config.toml
n_layer = 8
d_model = 128
n_head = 4
n_kv_head = 2
head_dim = 32
d_mlp = 704
vocab_size = 2366
activation = "swiglu"
norm = "rmsnorm"
norm_place = "pre"
norm_eps = 1e-05
positions = "rope"
rope_base = 10000.0
rope_fraction = 1.0
qk_norm = false
attn_scale = 0.177
bias = "qkv"
tie_embeddings = false
parallel_block = false
init = "trunc"
init_std_qkv = 0.0442
init_std_o = 0.0442
init_std_up = 0.0442
init_std_down = 0.0
init_mimetic = 0.5
optimizer = "cautious_adamw"
lr = 0.00228
lr_mult_up = 0.691
beta1 = 0.9
beta2 = 0.95
lr_head = 0.00805
grad_clip = 1.0
warmup_steps = 586
schedule = "wsd"
decay_fraction = 0.767
decay_shape = "linear"
final_lr_fraction = 0.02
batch_tokens = 16384
seq_len = 1024
doc_mask = true
train_tokens = 98560000
steps = 6016
dataset = "wikipedia_en"
Each number is 128 + 24 x the weight over its row's rms, rounded and kept within 0 to 255. Layers, rows and columns count from 0. Numbers have three digits each. The size before them is the row's rms in percent of the matrix's.

# gate: layer 2 MLP gate, 704x128, rms 0.0867, rows 83-117, columns 0-127
# up: layer 2 MLP up, 704x128, rms 0.075, rows 83-117, columns 0-127
# down: layer 2 MLP down (transposed), 704x128, rms 0.1, rows 83-117, columns 0-127
gate83 107:125156121139149099090084141134120101162147116154133077131114071095117093139111200138093173129126087135081146102092117135119126133148095086096146122138123138143153134141081120164107121082165108172103121115082138163138130108135116125110149098138111120159148161153116120131140142132128100137123136139147150137093109126129132158159107128080149142141127148125130101139119181127140129114153
up83 105:148125089137134131130122095087139133130125139173148108141105141126123095105118135162145128118131133166096118126074143078107127182079081149166130113083137124131190110061131111118161141124141131075141130133116142121086165098148141127112132095148130177143160132107144107114148127121111119112123134091095160140091144140121124116120088141116118076112145131155122144143138145138115132087139
down83 106:101110125125116131127128128130123141091114123096128123145165123109122146092100109149101152073089138124125099113104167206131122146103172109138136164130123096109132104125098156135148182132087149132139165119127087142128128081147162124136138103143141118130140102103112164128158132141172144097126136133135134151157158132119136121090106144092124143168076103098126140096153139155150185146149
gate84 090:110147170137139106135085100148113190136107154130122155112124156115137157155125133089128141101152163134115129124109165152136151157147097084117164096138118125133112194098101132129150120120165150141144096143122104107180080136119145104133126097111156119082114136136140126101141119138097110171157119112131081113099159136109135141148109142141143138134097113106115174136178161093137155104148
up84 096:153155097107108140120143111127143092136162137100149124180172141131127153090153129148103144132163122170121172114132155089099134105151162169182149179098103125153143112111136134132131168135125146150139143066126127100097123132102109153101130130139122112123123122151150138103152191113122161090163113129132161106131076097148121119151124138138104147143107174120127126115096134160121114104152
down84 099:161137162129122089105128141101103120141141098134148136148077119153088132114123066164121089140119149130133146106060166131164079076116151126120129115138185148121114134110138104126162099131137137158156160106115127113157108092171148135086126147085147117138126138180119119130127154124134129136124134143155127120140109091115124132152122186143136134123149159123091159162134155123139144105100
gate85 113:154135105127112123091099111126138146109132170161112148067142168130092168137136163116138093103104129121111147070108143129111121112094137128148108146114068113108152119130125137124170129101136117123133137184157119106154139106134132147104137074078148164109154101109136085126104118127141115155152107121112146115161129081098152122128104152138159113127132083123125076147101142128091112106115
up85 108:147108109112149091105100153134144069129094136166157147155133140141157130127100143170114122064118086119123150119087141109104160121145173126121084091124104138127119154159084145128164124097149144128150123111099114120134124135118118111153163133141136101158145143123077117144130142145148168152130110124129100120130139145160091173108133084088158136140150140135152094167169126175140145113126
down85 110:119109078096127122133133101135106121075112123133128110121159091129102182152194117139136141119161099126139129138158101130108165128153125145127167131139170140124125156153101140151139151129127167119089099118109112170133138145161096136168103112167120111114131120123136095135151092098113178154153128123132162139182121118164089101122165173160139104119168112084123133143155119127121137132113
gate86 088:111103141136140135128152115160104146093114131086160142088132114118134161122149116136157127125081127112139119135127111118203110116088165128166095129136136145112106144158102113135134119105110161135123103127115134104121109133156131132084112135116127122094164112136090169148082106121118079160126106078119151137152153102109124140150109167141122102187094119121173109109173122166145124112084
up86 100:132120136170147145132184133123142150145162146098130147109153161091128118140134121178146123114134133198121163144119131126133110113152146127149135121094140168084075141109166079121109119136133126154145123122103132090149107168136152123070097121129107088172108121149114141092134104129144158141127090154135156184152105149110112135127109168138146183117110125115124096128130152120122124157111
down86 096:152095099086113114106129132132144189116144145101133182147116127129091136121113096132122113091069115151106133125105128137139123101091155138128096139068152160108086135183140146131133143130149121107135143181127152085090116155078167179137103146077107133125136118113130132124110136111124101118158135152144065118130139093144121129123129125105109167134128142128132104098129136133100102129128
gate87 105:092056169133130109131125083147131144128110156102137137123122147117117160098138136165108135127101108127139106114143125062149123134128127146145124101151169162129116132140104127166114120098152086137098108151103138144098124118130137097132140136173108135140114139137157127150174107142154152095103158076151154137128099125063119176167202134122134102122111131141102157132124139148141116130118
up87 104:130118137144116104147137140146153118165142121170156160106099120126136160113101150150119127103132106131097135106103158087109155153155080142131104136090115109148109170168110161099100105087130133110157136119125172135124125161122072114171070156143122096104103125147129141133105145086150130114102144132142182110093142146099120134144126149124142161091153127156101156132123151158125140182153
down87 097:123159099149093095136112138103109112128152142170168123123104125131190116119155100108099140127134150109153123101115106114102146146126136100099139119088119141111142147093110129100146137132100171072128164141122128106121090096082133124101176133122105162130180088125141133129138136128117121120162154129117150110134127173122130117099123114156137142118188117148147087154139123054144144094105
gate88 104:146077114125092153173121125119107114087130115084097126114156102157097132131125159125138143119100153111118138118150155139158114102080156135125122148110123149119119122134135118119167069124101095151123124116143120097172156095153099113146123103109155121145145145120149142091142150110157131137128161110144098093212133119156130097125103157112140136195102110118150092143149167100111129133129
up88 103:091123074107135123133157115167137093146098130108112106138139120113114101140118165146142099146147117147110097124127130128130105110149153105123107108130088144072124092112110166119146121153135142163152138135125115126102166114122120115083145121134128127128136162096070119155122134154126125092123148114134107123122125150180068169172106104154101100133134108182086091159151175143141158124156
down88 104:128075169115140140152134127156106137137110143116190092121114135120160139096156120125143139123153158156136128148105153121104165097172129086115139101128154144150109138152173124130108130118095155124125132117128145114085115083174123109142130126156133127128123124117121135129153121140121137149102083139117143157148137144157130111112139141153093187099102077187134092154120118159095198130116
gate89 109:142127150091077116122117129126116121091164125121112122142150135183131137126161149127153157091153145093099112059135134137133103085083168128153134133138116129112131153138117095108124075093115092153115138169159107074138139160110128132108096144095152144140175108115120076124127136110136123134146102118147128122148137097131134093124097115147160089165100121172155111131129169113128151132127
up89 103:137087136148154116110093144130128115144123103164130149099119169113101149142128095167133111137112148110141176146126135104174165128142165143124116116140123119131175116151084121078116143128143131110104126119152159159122143097122142118131158129135197143115106121111151182105090137153124164137141121105121112119138177135110130107116111178081154106079147153112108150127146106156146114107069
down89 097:116170148125111113106152113150135103155115146129090147202144095156096151147148148167108097118150094116137148102088083158157119176144115160169151121138110137130124108106113146136117147155128107154105063153135152153149091120176112123169144139103167112123128133162153154135149132138169115102139128117119083118125110104128099125132107143128129109120148174112128119103091098119146144148125
gate90 098:132116116132118145163135063149123118108146131087133124175123131147144148156154186085137110136149123124070109120113144157155141150125128087123158104106111113110106112102166105170099152128130132124106130141128116167091140133099110122137173123084135123126116156106108167124130113093134113131143130129129137096166115118093181180087139079104131130145125126104187114153104132111124159126115
up90 096:128128117132105149126133184144133131147127134131129129113177104103119090164065102165095124134086119123101131091123114101124121155124140112140135148135123123145131176115137164137161145103144115146118113145123103120141143137127148090115115121188106153096131126203143097095163116163093117125134137104151136113106085132138090092154141129162134156152164098141115148127090146151158151147081
down90 098:123121111136109150112139163127117108108101138165141138159050151114118114109109147108172145141116124063142108125132146104097092101096099113076081152131103112148119136121090098088114099151177155184112146137110124131136164159127140143136123128111147108114134124138127087123127103117125133148113139133180117109136071141151155158136125128140112117127087184124115089114110128130128117120154
gate91 084:115123101115136117093141167131122098155195190141128112140124151131110098122130186127180114123125144142106121087133140125124104111142119150168089142140116125131150109147151111103159143100109153129128105162126155139115126144126148130147169108105166130098160116127130111156163135088179082094121121160110086167077154127132153142130136135167156126133114129154122165088134118105109117105105
up91 097:139108147141132148113124119150123127094103107174105161152137152141147119136101120090149133125135133064130126129150072145128142095096097114152179143129083142082102100135137145112159144105131117118148129165122115116150153144123169126151097092108152126124138100127084145123140082135126147138095090101092111134160151133095153076182128115088097119108113086132113141134144123160118114093136
down91 097:131150137107111109106163145095122112090117116112110113132092150129100102136110135079072118130102116160136107151162152111145089106138122173115126156154131136141106105114163105096089104124142134160096130127126093114119135101187118140096129118112124170147098132149153158124159102129120114111122142161141107076148113136130124133150169116099133165087161121152134119128151128072181145169103
gate92 106:149149117118107174144147098169082120140130143111113096126171136139119155116137134135160096135130176137105106123132158124167065119132109122120166155124127111116126101123096118134117112115081146194137140092124168107147136111141111186158088118131118129163143107093179126128145140099113143116152143118151146106166159125116150138131107131093116107159088118149111154123078163106139137131150
up92 105:127070110142165138157062132177117136126136161169134141149182122118111116101097116107171116159118134111122154134163120182098132177134167094131156135123144130096098118123131116123124173149129135134187137149109074150126122130139117140119114094126147096129115119119123089143137084150128087145154151127116129129116127112107142130131106144159112147093122127085140114145141134171179106123127
down92 101:120124101122117176165146121119140167190123106103112125131092122140116103109158116127135083151104133115165151141139145122161110161124157104133123094120173124130133163084113111098167120115122124147150143131131186130117143186123111127091160179133098136137152139138113111119064124093117106108136136111096124067114118120129119125094109157116089137148134127145150130158141156119179132125151
gate93 107:114144115139129105099109145152143132125147182155092173149184128105116145128162124145163130096149112141133134087074123109159117133122139143158145151125135104099096138121134133123120074091140124147124105159136125102156122166140106130109111191086148178116169111102066128137120127133116174135146129118124165138107153147123141143143149091128137101129136126156141139155135164131161117181151
up93 115:089147152107112090088135157126145128096125155128128144092132104092113113160126107126105100136132165105132140109150102074161108154118132132131153137153097137112110138117128108107141125118116145145151114105170122133140106129142195109129147124178184191154134131083143135115097143139097155148138163137107163175117124155178136121129122144107079082108125098105106107124146134142108150112113
down93 107:092127104121166132113120109135103106118151121182158123156175147140157098128136128114156110095138139146101152114112116151150139113094143147131086094151138079135123149166129138158131106105163167117160123093147141169172166158118130128115110159101147087093102136085115124153150113132144150100082103097121135099149093147097109144128139142087145128106144156103141149175117098108136159131130
gate94 085:143129140146116137127108149081139115143093118127115162150094196158120089088163140113108114150127123093140082107163120126069104136162141143140137183119116146078131117172117152104155111096122157133150126162138134128106101100145102114110094157160111145114147106138139137166139101095148133121101132096088123161119113117143144112159138108072105129103108122107141116149140142119115118171144
up94 092:133123166121149126117138081101138119119147144171108156090105152143115112181139085107102104121157114132110111140152153143143118124121126173144132126076161106097167133134109081125145152122145168117107160099123123108113147149109147125132080196177125152145127125115136121129107162134104099083133147130102162109135110129143118146121101149124147158106178146169161167125106114145153151136153
down94 096:135139127169129113153124123112140166128130103126094119078100087147132133123106105102143136090144179108160166146125110095127114105105165150090115133099146091142117129085138142092116127147152109167106139143169157153137138132062108129089126125104169174120133127107138107163135113129106163135151138121103170106125101147137169112133139090170132168130080138151141142122105113161099126127117
gate95 097:126094158165130090120117107159115109129125130136123140129150156085111091140180124127129129165104098098138108129083138111134142106184141111069140136131102133179108101114112126084110138096102126145149115125069140110129106163121136157107128125116121148128158108141108137122142100127111127132163156079076124133083146078136138147151147103093129123137137108134167092115101107107147124138177
up95 099:119128148122116131151116148111117077167124166122133130134138170104157147181134144166141137099113129124089103129154130131152129088137169106126107116137106154135116102132152163113141156103103135133160135079073123140171130170134135131141098137126146088056164170137157138115119093151108119138125116150126120113116189101126083129137125115081123180140116120146121127132115140125146105161160
down95 093:111128145117130109134070124111116150132131145082090108103138101127149100130142150115118116162119101163112108162159155156181107131153130117124164168093130124100122133140098064121099103155124120119127153105132067063088143104105133116121112113094140115127119126137111128125135098134093085115113110161136164092111115086120102130139113147133149124155129095141139111172082154100149115107135
gate96 099:144129076134123137098173152102102100137085135087119125160129156152129125111160107123107156141107113124106126094134119147145131093155136157110123168145085182138092105114102126127149157120100098123147113134080117106121145160117147157129125167104099158140174123110080143095142116101140129137164113101126113119124147121139169142148190079126168103123147122098127157156112148122113138136164
up96 106:115136136118121104133120129129175139135116137165136107122171171124116109124099113139128172151199137122115149105130144130095131122131140179146122160169086143125167130144107145131129115104145089131137116093093151120140165134142117094084135170135117159110174153129104130148162199139134139120127145131153129123131118132129066102158157107100161132085130151142160154150119172132131160118113
down96 107:146099180117121139118079142137140158090155120148117167101180137126125178081132172095133111123119127147146122093144087070144125153115082131120114100139129132122136119131131127103131133153087132099125119116152105157129124117105079135179112131116129116122140127151131125135155147092077150140126119157088155122083132091143141082108132136113098111199138128135101107108140145127113125120097
gate97 087:093139151120132133115120186138134082140132159102141091119122137132105108152068153113118123133079144081117113094178085128090138084161118129154117104158134107139120148131143123108118100117091168150130108141125117135118145131140130154111135140117165157118152124106117150135161125146083135114186143101167127123147099174118129124113137183105148143130059130123120137134113163112117130107163
up97 097:155165152123106130166146134113128108156146100104124097119125160130156121136160166106137146141086131084112143110099136132180144124115128116188058119148118145169095174127146153119126159126147106135149144132145105149120139147142129121104106097107129148083123113169125129107148130148129159146147139161100175113068179104098113086153156136103143144154115111146148121111139116124156155118133
down97 098:113115093179140098065100152144105133106137154087148103093125140121145131108112121135150140091101129083121123133121121103109113083108144136134122134114124135098116106159140104165110098119111083116100138102128146097083137141129152115123162124111138157100157108142142067109134128126126109142126131122143178123150124148143153095105183157151172117100110164098138160111109187124154118106103
gate98 096:155136117169128135089125126122104110110152152133094152097146131142109112171118194108132128135158132143106159120153125172106059100186085168106110104163129120084167159154127132121164104148128109157110137120106094084121172102113163116104150099132120137103136135098171147113145120150109116113112138145138115138128074106121108145157146117120146119110131124130099125138127135119116149149169
up98 094:146127129153133145124110140162113098092098110113108119113138091131102176129108098113166109159133104175138136121165149142107102097111154128113099109109124111139135177146124122148124121151105102129117106122170112116139142104113120146085105121156086124151139134100103141093115138149107138124177140137137086165086161125131064151153176151152153185133135147126149110149084127142087160131146
down98 092:110104167149120133178131149083124083134087148164142118152136103115133152100173130127119116127148153114158119155141089097092167161152117149128131117106143098134115131124073136092153127161117109139125052142135106126140132169127089143115119141144157111123113151158119100126138137101122154093147105116117096122131078113137109112149149125119154109118118156108141183145091124138104075130162
gate99 100:140126162132180141157065120120102123150137120153113092069120124156102135110133153115162129147190121131134084104127128154111107147145107105119104143132132090102119136151093096137119115126102136147126131110169134138146140107111094155143146124128131114133121135129184081142109094117135128154162178126104183143130145152092095145105131144130166134086136097150154134121125190132145122159121
up99 097:105092098139160158144097115096132131095169084145119116158174111120167155084125160149153143107109133128138126118145123112122122111112115132143129165051162156073156139148121089072149131126106140122139132134148156075122118096095115152138124104133101113103125116095138143103110116089133109110131140102160147136117129171134113129136122120107143152153123151121174085105132113116155114158096
down99 100:110088121126112127107107142131133142115093054112150114114123124116123170110114160106130130114122127109158092180107166139110135093147137132125094107163128113119102140134081137138122168146114140127117137148141128155114122149100108159096119197119180145147120139134143107176086098119145119083115124127120118114118140103130103121167124174149093120161130116130147129093139175196141147129107
gate100 095:127134112160131139136141124106080119090144106088137051152110110162168138110119184100126164138101117108131108131119096157078161129144130075116201090116162142082130134149130146108115083159157115113117144148107126157140121101148123132134153107120164118138156108142120132106116088138150101136132132097107133121125138117116175131120156141143109143141116126090123131106168102137150113120157
up100 093:072133122158081130144129130108120132132146166141124117151106141085117106082138126121179138149143146148114117121091139106119111168152135121136151137135147156106144096076158132136116139168113138123144124166096112103144105101151130130125153133156099133113118131131096157133150140087105133114132131115167145122063146131098157158144121114148171107080125121170118117108147176098079073131098
down100 098:155172154133123155117135122135113137100118105095105113136133136089137129118106115137133148134110137123112123139152123123116146119135096130144146144124132147095085133140143118107133136148166140168060151120098139170126121134164172143148137156132133135159176107129122161128160120184128151174158172133133077119122133105203133124088165104098105145109126159109111155080110140107137132122181
gate101 099:080135138101160133148147117178117141100113146076106138100141105132110123141097115125078118107125124189133113099130110129149091143150130143134110155133140113108136162153133131182151106135087125147112132112141132146107139143146119132103146115106066158132145112084121125106105111123080109090149105126134130114115124121111136139127160160124208150140150135114164092108122194112131154141112
up101 097:182140121107124125112143135133147098114139125101155111116088109132142161120109176139112102124126140115148142097101095132122144202142128135148139136097092119106164139148120109177110134125129162122137155114137113098128148145125158085125150115141107173177127147129112161093085096103132115131153112153151148115106141062073145061166141115117126149120127141155137106122149097126145152140124
down101 098:135142139144133135163111080125131136151153155118073102123120120144124065129125174075123119121113137115154107082142132116141133138164139107139130138095130095140141111101121134178100089166136153139126127131148110129184117134103148118155097076077134132089142155108094125133145118134086129134151143102145132104121096185077135101124112141143165143124109146147124156100101135123122133078118
gate102 101:116120093132121094102120107169155165125181125120097170111154140129087129137164141110190138145089154123108125119126128125089123145128163111067152146127100126078094118134127126119133162087164088122150100072142148090125126113135132125107156099109099158158196124118129153107120144116133114153140139129116155146117119138094142173107133097130132091094137121157130118139140144143136148126148
up102 101:172132176092168133133116083083129158131126151135089133149124110149119111173128120106116088083088107121160137118107123126139126100087109140155091091128139140172134138131115123105120056141128082127152137126117136119165127151133119085186127154145138120105102108095112086146132132125132125127127123168166141108150146102146108148137090145094125160136136142099140090133125132146129145090102
down102 101:108135121086131098120167124059147081150127165141137137174101157124137129132134133153125122140152119122091112154112178155166148122109139126165102170088101097134155135129121134134115121136138127156153111131116115130150167084125141130112096115120140129127104126158112139138109092118093165115159143147118144169167125105149142121137142204122175112117164134139127099128133152129131126199105
gate103 093:136145124092121117121143147116129096122109141094125101166127134107102097128126172137153124098115098134120173161178108113122142118123118120117095146134120166112138165112093134173096125167181106156136123121196153159150150112135093098115138128117146145128107128104144117144173135114152103143145169122144123140168127169126173125107155069133107168147105117121105138092086111150121143106152
up103 092:125126144091144125127116174071138118166105150093111105157127121169115112136119163124175096123102082143133127176170122106116084158105178136082142123170113119122128143122144143129154102104114122142156138102099134130148172115130103112140142154127183129084119109120155135149093117101119145088141152144104125145124151112162111145138158092175107139102155115104102147110160121145101140136121
down103 091:117086135099121112143128121110135143160126164138193156134168124111122128120141171133116115146134102131139100185147168153105136154128124159135105124100119153152130135133147129120120117114079123076131141145102112113147158126114097179126180137128122128143115131117107136131130121105144104108165134124154093116130197093185218138126141124135090147138125129111110112128167127136136097142145
gate104 088:154090085107132141119141132161144138110091130138121182118138178172108139136136149154121145113135141150191102145136097148144117114141147139107097128130173162089119117161156135100095106136160152158094127116156117088150137101128129110102140159136129158146140131112145138122089101116165115158100115151164108154161135105155141154100123099133196103134139146107132099121156128117112102168098
up104 095:124078117173137132143115093185140170113138123142124138153146133120151118074108145151132142162152099118107122138089113124149117115097119127106154112101103131147108136101114104135135100119182102142090096139151116122091109142127152109131120108081099162127174108148121119155091143145154157097122131115114178152116079167113159134158123121085124133136128145172119146154155103117179113146141
down104 097:092159103066105138126093135122121121146122134115177149126113086103158122113165115143133121097099137154097114169160161122104139064119145161139135131157128127151131116161129111142116138116103126133120159083116086136120142135144119107120164069114126099125098136107119083120134120130102148150114082150108150081135108187173112101152125161105142135100142100171119109135112135121137147105123
gate105 104:078109136160138133117172092112126122097139138150127117146117195127115147122188138157111143116096111132141136131125123116133129145111154128107104128110086132094123094141110108098150121099185129151126120140144136114074143189112127103143122175094157153123159133118098134161093127148129139092121127080155127158118128115120147143183133128118080138161114086139133100156159124156148104144125
up105 101:103086137141123148125102112131123129135072137092146102134110126136133119157115199137134145127103165156158157109070107132097134159156173094117121135100120168137122116140113172120115106127157136114122135100130133118170092125122095119163134132163131098086109124116136107068168150122113140179105126161139124117159077155137086161116112154132128141127120119104107089121120098144102124135112
down105 103:154112108080144142133141075118150128166150158148125136137150155095096124115157142130171119140145115138169168142127107149156163130153134099150133118105130109143150122121137129146143144149116124170124092148146112118096154116144110146159138107145119143136123130116117118130153148093078156104153097105098091114099090109074132123153137141123096132171109086171098099171098125139151190133162
gate106 091:137140156132137105125115106102108170074109113156100114186122119134119166092157149128083181096150158095144130102107144133139115144120116110144157170122101119174095140111145141147116119093125068137134142170124110096145101147132169125146114118129099142107135097138137099104164150127147152116155108127113173126129157149136165105123084150139120131151150141130130111113155131157150159173164
up106 096:117110121107162116111101123142129139124169118121132145086157087120102071127065124076139134118092119177112136110137108129167115120111153138175094103126139104102173160130129138133168142110109130145148118090122148153122115086130093110107101113138141102108130140133141152148119125120094137125101122101171143081113091113090090106098113151136160128137142091105153123125098144137092163096107
down106 093:115135118121152114131132129108104134135151116125150146134113103118151066132127165112100110107121124089132121127150094149167111140147152124084113160127165077126134128114130192074127143125151128182135140112126134126155118149170153092106113130159142138114132093171164139109121104129103125104143111151190172086093149125116108164110104138130100123126158130131127159098172114082120111146101
gate107 100:121144157136096124134134128167074106171120153130126137128178129090133133157097113125165115118125171111116112142096160098152113155134098157136114171162143137112133099122103091146149150105102142195163143042121156118101114145127127073090117115139131123130144130137161149116159150106128095142128117108129120114111142102159152113146115086140145142157126115153118153121103119101132153151156
up107 101:111129115159113136186148165102142145088136120111133098128119124138144125129118149136117162178156105128161079143123132113148095070124134152110146118135145090167166143167146125145134137138101110111077160108155132148105120108169111134112118129120124133121113108157126120112182125151065111119141151100076133147164126126091095109141139118114196122119102135136133127143091145114115172137106
down107 101:108141124147129106136124150161123122075147169122103161135144121153156124146095130121147111099129154158122109103098122161115190142108099146131118099084116130114142101138172119125106165152135140138101161165097076136135119105124169142155126119110149116117130151119130155123119177168092140122124135117146108114137124180129139130145155063183169118180107107132102126098146145158153123133144
gate108 110:131106140132125152163149126117131113145105103142111118104159157198087123102104161121127151097110139106137114126154122149107109124149099152196140133142154137151097148131115105159101156107114125129113124111109170142115108135133139137159140138083121180088136101093133145091093110095108135120126132147092115145126114076081168139110126151112165146160105142093131111115132143142101104189106
up108 108:118102134158123134097151129137169135094098101126144106198121117099161121144143063103113105078137138086159129128121108150166117117093107114102153111168113125089132110136132119135121133086161146111145110151153163152079163143111178108091142140116113109151128113111122138106127147101119128132110151164163106145109117131127136110136142153120120104115149162088134151164103118141087171159127
down108 106:175106122106139120130118109168070114110127136086172089134135068096128100136133108125172154167165077104132110140130169154098107111145158097126146127149127112110122139130147111154131086102127132163083105099088134134136161131106134122148142085133120149145173140124160142102146146158116164141157156130154097099122093162140158134127144100180137142128126116113136131106148141116142138147129
gate109 090:125105110136107085120110126133143108116114115093128117106140144127109153090163116127088122127107118098087102115126107081103124109137118126142134120151108108106146075122099106144160184093132119153162114060104108118165150123111122118122161102096098160141114140173112182129130132125119106132177147094092164135095099136132141099131149153080112108134077103161126128116137147125137141095116
up109 088:118127077115136071127085145125113084116149144124124147100165141119114097108141155091089161117101120118074145144149177148090131125170133158126121098101130125158172163121120102125095126129148121148111115106086105105138094133154137162124162129101163133133105132172153129138160123135108143137125155153104112137124119161100114159134118167127111143142110111111164088130139148123076098101093
down109 092:135131102101124115117100117108148142117175132115127111097136153149158091138137163115107151164062090137119120149138130154095141120114116125151132170145137142145111083158140112094143117170125133122165136106079138129108145129089131137124126110154069102136152093118145118149175155167105104112103168115158105156140141154107112141106125110190123123165109101184155110113139138120128144092131
gate110 102:154100139136131147162129065116085129137115110132147124069128135144117146097124103138142068159116117119121166129154163117130086114107167094091125118149083117122137113136112124126116156119116094158132117147157100166145111116152145150102100102126165099180099103099145130120115157113166108170122153101128163160156116172131101143152159119119090129110114143120116136161116128123103149103090
up110 101:133142160172137140124097126064165109138113158147133115098087128145116127132151139131086126164126131094091177134134135119122125140115080142118157107201104107122115121124101144118135130111147109111076140146116135127136112117122124104110130116095134143129119154146161134162104152096124154111102175124122176114146142104125115135102151100117126166124179130106063135147115171119086124130084
down110 103:143118119133108129108095166098170107135060130115094079178135147149090124147108109119155142132110131110153151117084119123127115143154149156152152133118170116136125117130134119094111124135122106109098125141132126130140174106121187097149139113111139148131105123168127107172159108141142150065152140132093126154132150067135127127149108122173102116107096117101098152086105161133136104120135
gate111 102:148115130146120119145125094109063132126109153090125103123137150133105107097109176163131128130126122116116113129107096123129100135137081151161130161154117140154138127170097115167104071109103148171119127125122126127122097120112125112127115149119142157121172100102126134097118176097119124143155121100143130105144119128103160109164066150179173145134139142121100107137099145121071124184133
up111 111:110106160109126122085152116128127149111170136128129102085097160126093128140124147113125133095113119156126181134148132159150145137119143072090111114104109133097108125135103138114120140133171124111114101125148136125142152127140142135157137110136130143119095160150126108121056108133151153100125143093118124146144118155137136170071165126114080113126111066135155144185178159106152151117098
down111 117:123113148129108121105135093094106148160200135083087106129126151111076127145136154114103131161119130157131164093154123129135108106127113102157123152120090151096147153139091151129107100105147113152137050154174137150170118120148134086106116151102142116105152103105141106126105166121144141141165129108108121076144109134146143151129106144144104138128132123096141123163128139126114170151103
gate112 087:168132157163078117128122091149145158145134145173096118101146141173089130124169124111124159093130152112113185093142175129117107148115108144123131090164115104151129161123123143151132130113123090144143138126135137155136110086134130158122114145133164160133128060129133127148117160090167134175095097173130145104137108152086126160120118085139142108109114135106114150146128133087119138122125
up112 095:136145109139098103116114112090121131095115060105113123135146133131110158141141139115143181145098115104125134106153130170158105105137101111154131106149123097131114124116146176136130104134124084124113137090134053175120132085108165146173133123074145130103108153143137126136125132083146106154147112113138156173138145149138160112151121126145096157146123099087076137136129143123125162100143
down112 091:111151109134079103136127119096157110094164142110128160121164163130111096121123129119118143131127151118164085119160139094123105130130115169185101145138133123115151138123139139096122147140097127108123117104148105136124178105095082141111111140106144155089136115109125144125144161127079094144117195161092061143147116093124151112119134108117111157151133176101117131120110152131117161140085
gate113 081:144127108133099125104062142151136125159083173108141142138117163081112100138127131124117134130088136143094091088117123128105115124121130096132151120098110165096128152172121104108172156103150108129152109118171164110128153100164120105074139118142132156152141098130102144113082123100118099156161164135161109168127171154111092113127149117106133147111104116116125134114094110120130117160098
up113 081:131129143116143130116057168140130144104149126133149179133133179114119111152170125106135131092115092115126128134156133147182103111112171140183125138111112160117087122115134138122140151133134068140149136120134131110120154159141113104114115130106136105153151120095152128168109116081155138131149147149119114181069115104138117181120138121085170128118107134088155105140093110132132115120143
down113 086:164133149157165117114119138120142076073122136179111117134121111088165130158183128143131109088129110133104138120172140152145138102090125143163128102128151106118136145118117166134117129154111154099115111101164121088106137106146130147134119122160197109153144144102109129109149128104081136142122115145082143151177144117157112174154138161103138095109125162125124133101128110172119135129101
gate114 111:112119142144085124130093106161066173106143160101098178138115107133110157160159124118119128100155153129104129094134163150088083099137092122090117123153078105148145167127116137138133112124091091174161107119122131122110161135127127117129161093102163127144158158098139124104138159144130110116140136120134114123122115125113117147165124092163152126166123145158138142156149141105071158140114
up114 108:139143155094080127092130119124099106123091136126126108152128167129138114139146133132149140098154185136147132137111148110140081113114130158138117137096111184099165100118151103103155175117109101136136135083137138101124134133126162125100111177158165107119190149130111102103122104115121138069106119131107130097168100154130113132133139101119129139152135117194106138094139133172147135146107
down114 110:130137145070123124087119120127137112183121122115119114129141139163121077079141127124107167117114089121171162121122141116155118110119104135119118106158133134122101118154083082120084095130152122119148135173155123129096089148170167129156175118095139138158098113126111104145150089111109143145127130102149156154126138107110121132115141127124144138091133107087142105174130144115186176142113
gate115 094:168111109093127111126148153165103105162127136113140120130139148139113146153121124129125132167133123126119144133142135155130128106114117146137165152121133155104083156171090130130104084100118149129133112086099136120187159108152141150072103118123143129154121092086131128124077152102155116173152166140141137131131179075130117129106107184131099130114130120148188130155106116096166112150125
up115 108:108171123160144136096157124105145128160115125140118122133084161106113124109199114132139126144080154129150103110118122154127129122132153120086137127163114142122147126087089094099175132159112153116142117134125139134122129079101099118119163124137147113157142136104150142130173138126153159156113143162135141089157106129127121156131134144063157083108115150115123131143104136119157053121084
down115 103:120128131123133134132137138091085121097106156167157093132159122156119145139101154144134095141145131157083152143136108099124134126103144118062081112082143136135125124123140114113105138135131130114093096144105118165144126140123122138158149134178106116117079105190149148099158137142125137102095134172137149146113112115162135167121137126168163113150094110118100137098154108064142165099130
gate116 102:074093143177124115131123107115103112110147145089129152204118150129127143138118113140178148121146141127109149144140092138126152111097144117147083095090133186114089121138126115116175098159136133137083130148115119103155124139115092114117089130159089138112126136152119139098140092093119128126104119112118073164105124111105138144134168088162120151112123097116132110135152120090110140145150
up116 106:176165072095168132148192146096130068161104145119126144104124137101115122130133102118107132158132116163145160174142124119130146081146127102160125120132126138134092107131112099136114137122125131132171138137074156136155142078131141165128101123118149097155102157118141088141131099112136157146126127197119109132112101137163136109111124157141143116109094113124090150170132147133140121116144
down116 105:174111124172127144119152101132101111115121090109126178158098133138151153130114118147108155111117154138130166134122158142132118116109135159108159097105144132119083135122104144136093118134129101074094100187109137137176161130049179130151134094090169135149116128126118112113129084104153125079125152160152093100152151106111161131121132112125123094115128132122143127142145128128111135126097
gate117 107:119140149131101118091129142133121127169139128131097160127077145095123132133167162148078122126133129114098158085080143114115121125114082098135155136129162128160169126142096144110106086155167127135114098163147149117153147139127101099110149131115137130137145130172135085100168113113152154143149174133109130120113129122080129132141145151117129116135104140134076125108135128100155086206110
up117 097:128099118167123122188135087118101093140097130121115084168115166116129087104123128128140109179168123104143124131143161091106147134117116172144138071144165123147136085083146145121144136126095156135144101122112132138133127117132094135166158091086100112129164129112149134156112099096132102111142164116148112123142125144113139161122141112146143145104089119152090155109184143146127090141132
down117 096:119154080131105131137151104136123139096148134102119161105097124095142121131132099113113149123115122097095071068091170138157130114158158109142169104108127148103145097125154134130118113111094172161129163128180145088138059108140095142108146114131141128091115147169133132119099108101157111110120145123136153160134135131107120155102153129150112146084163162115153138104115141109130113157146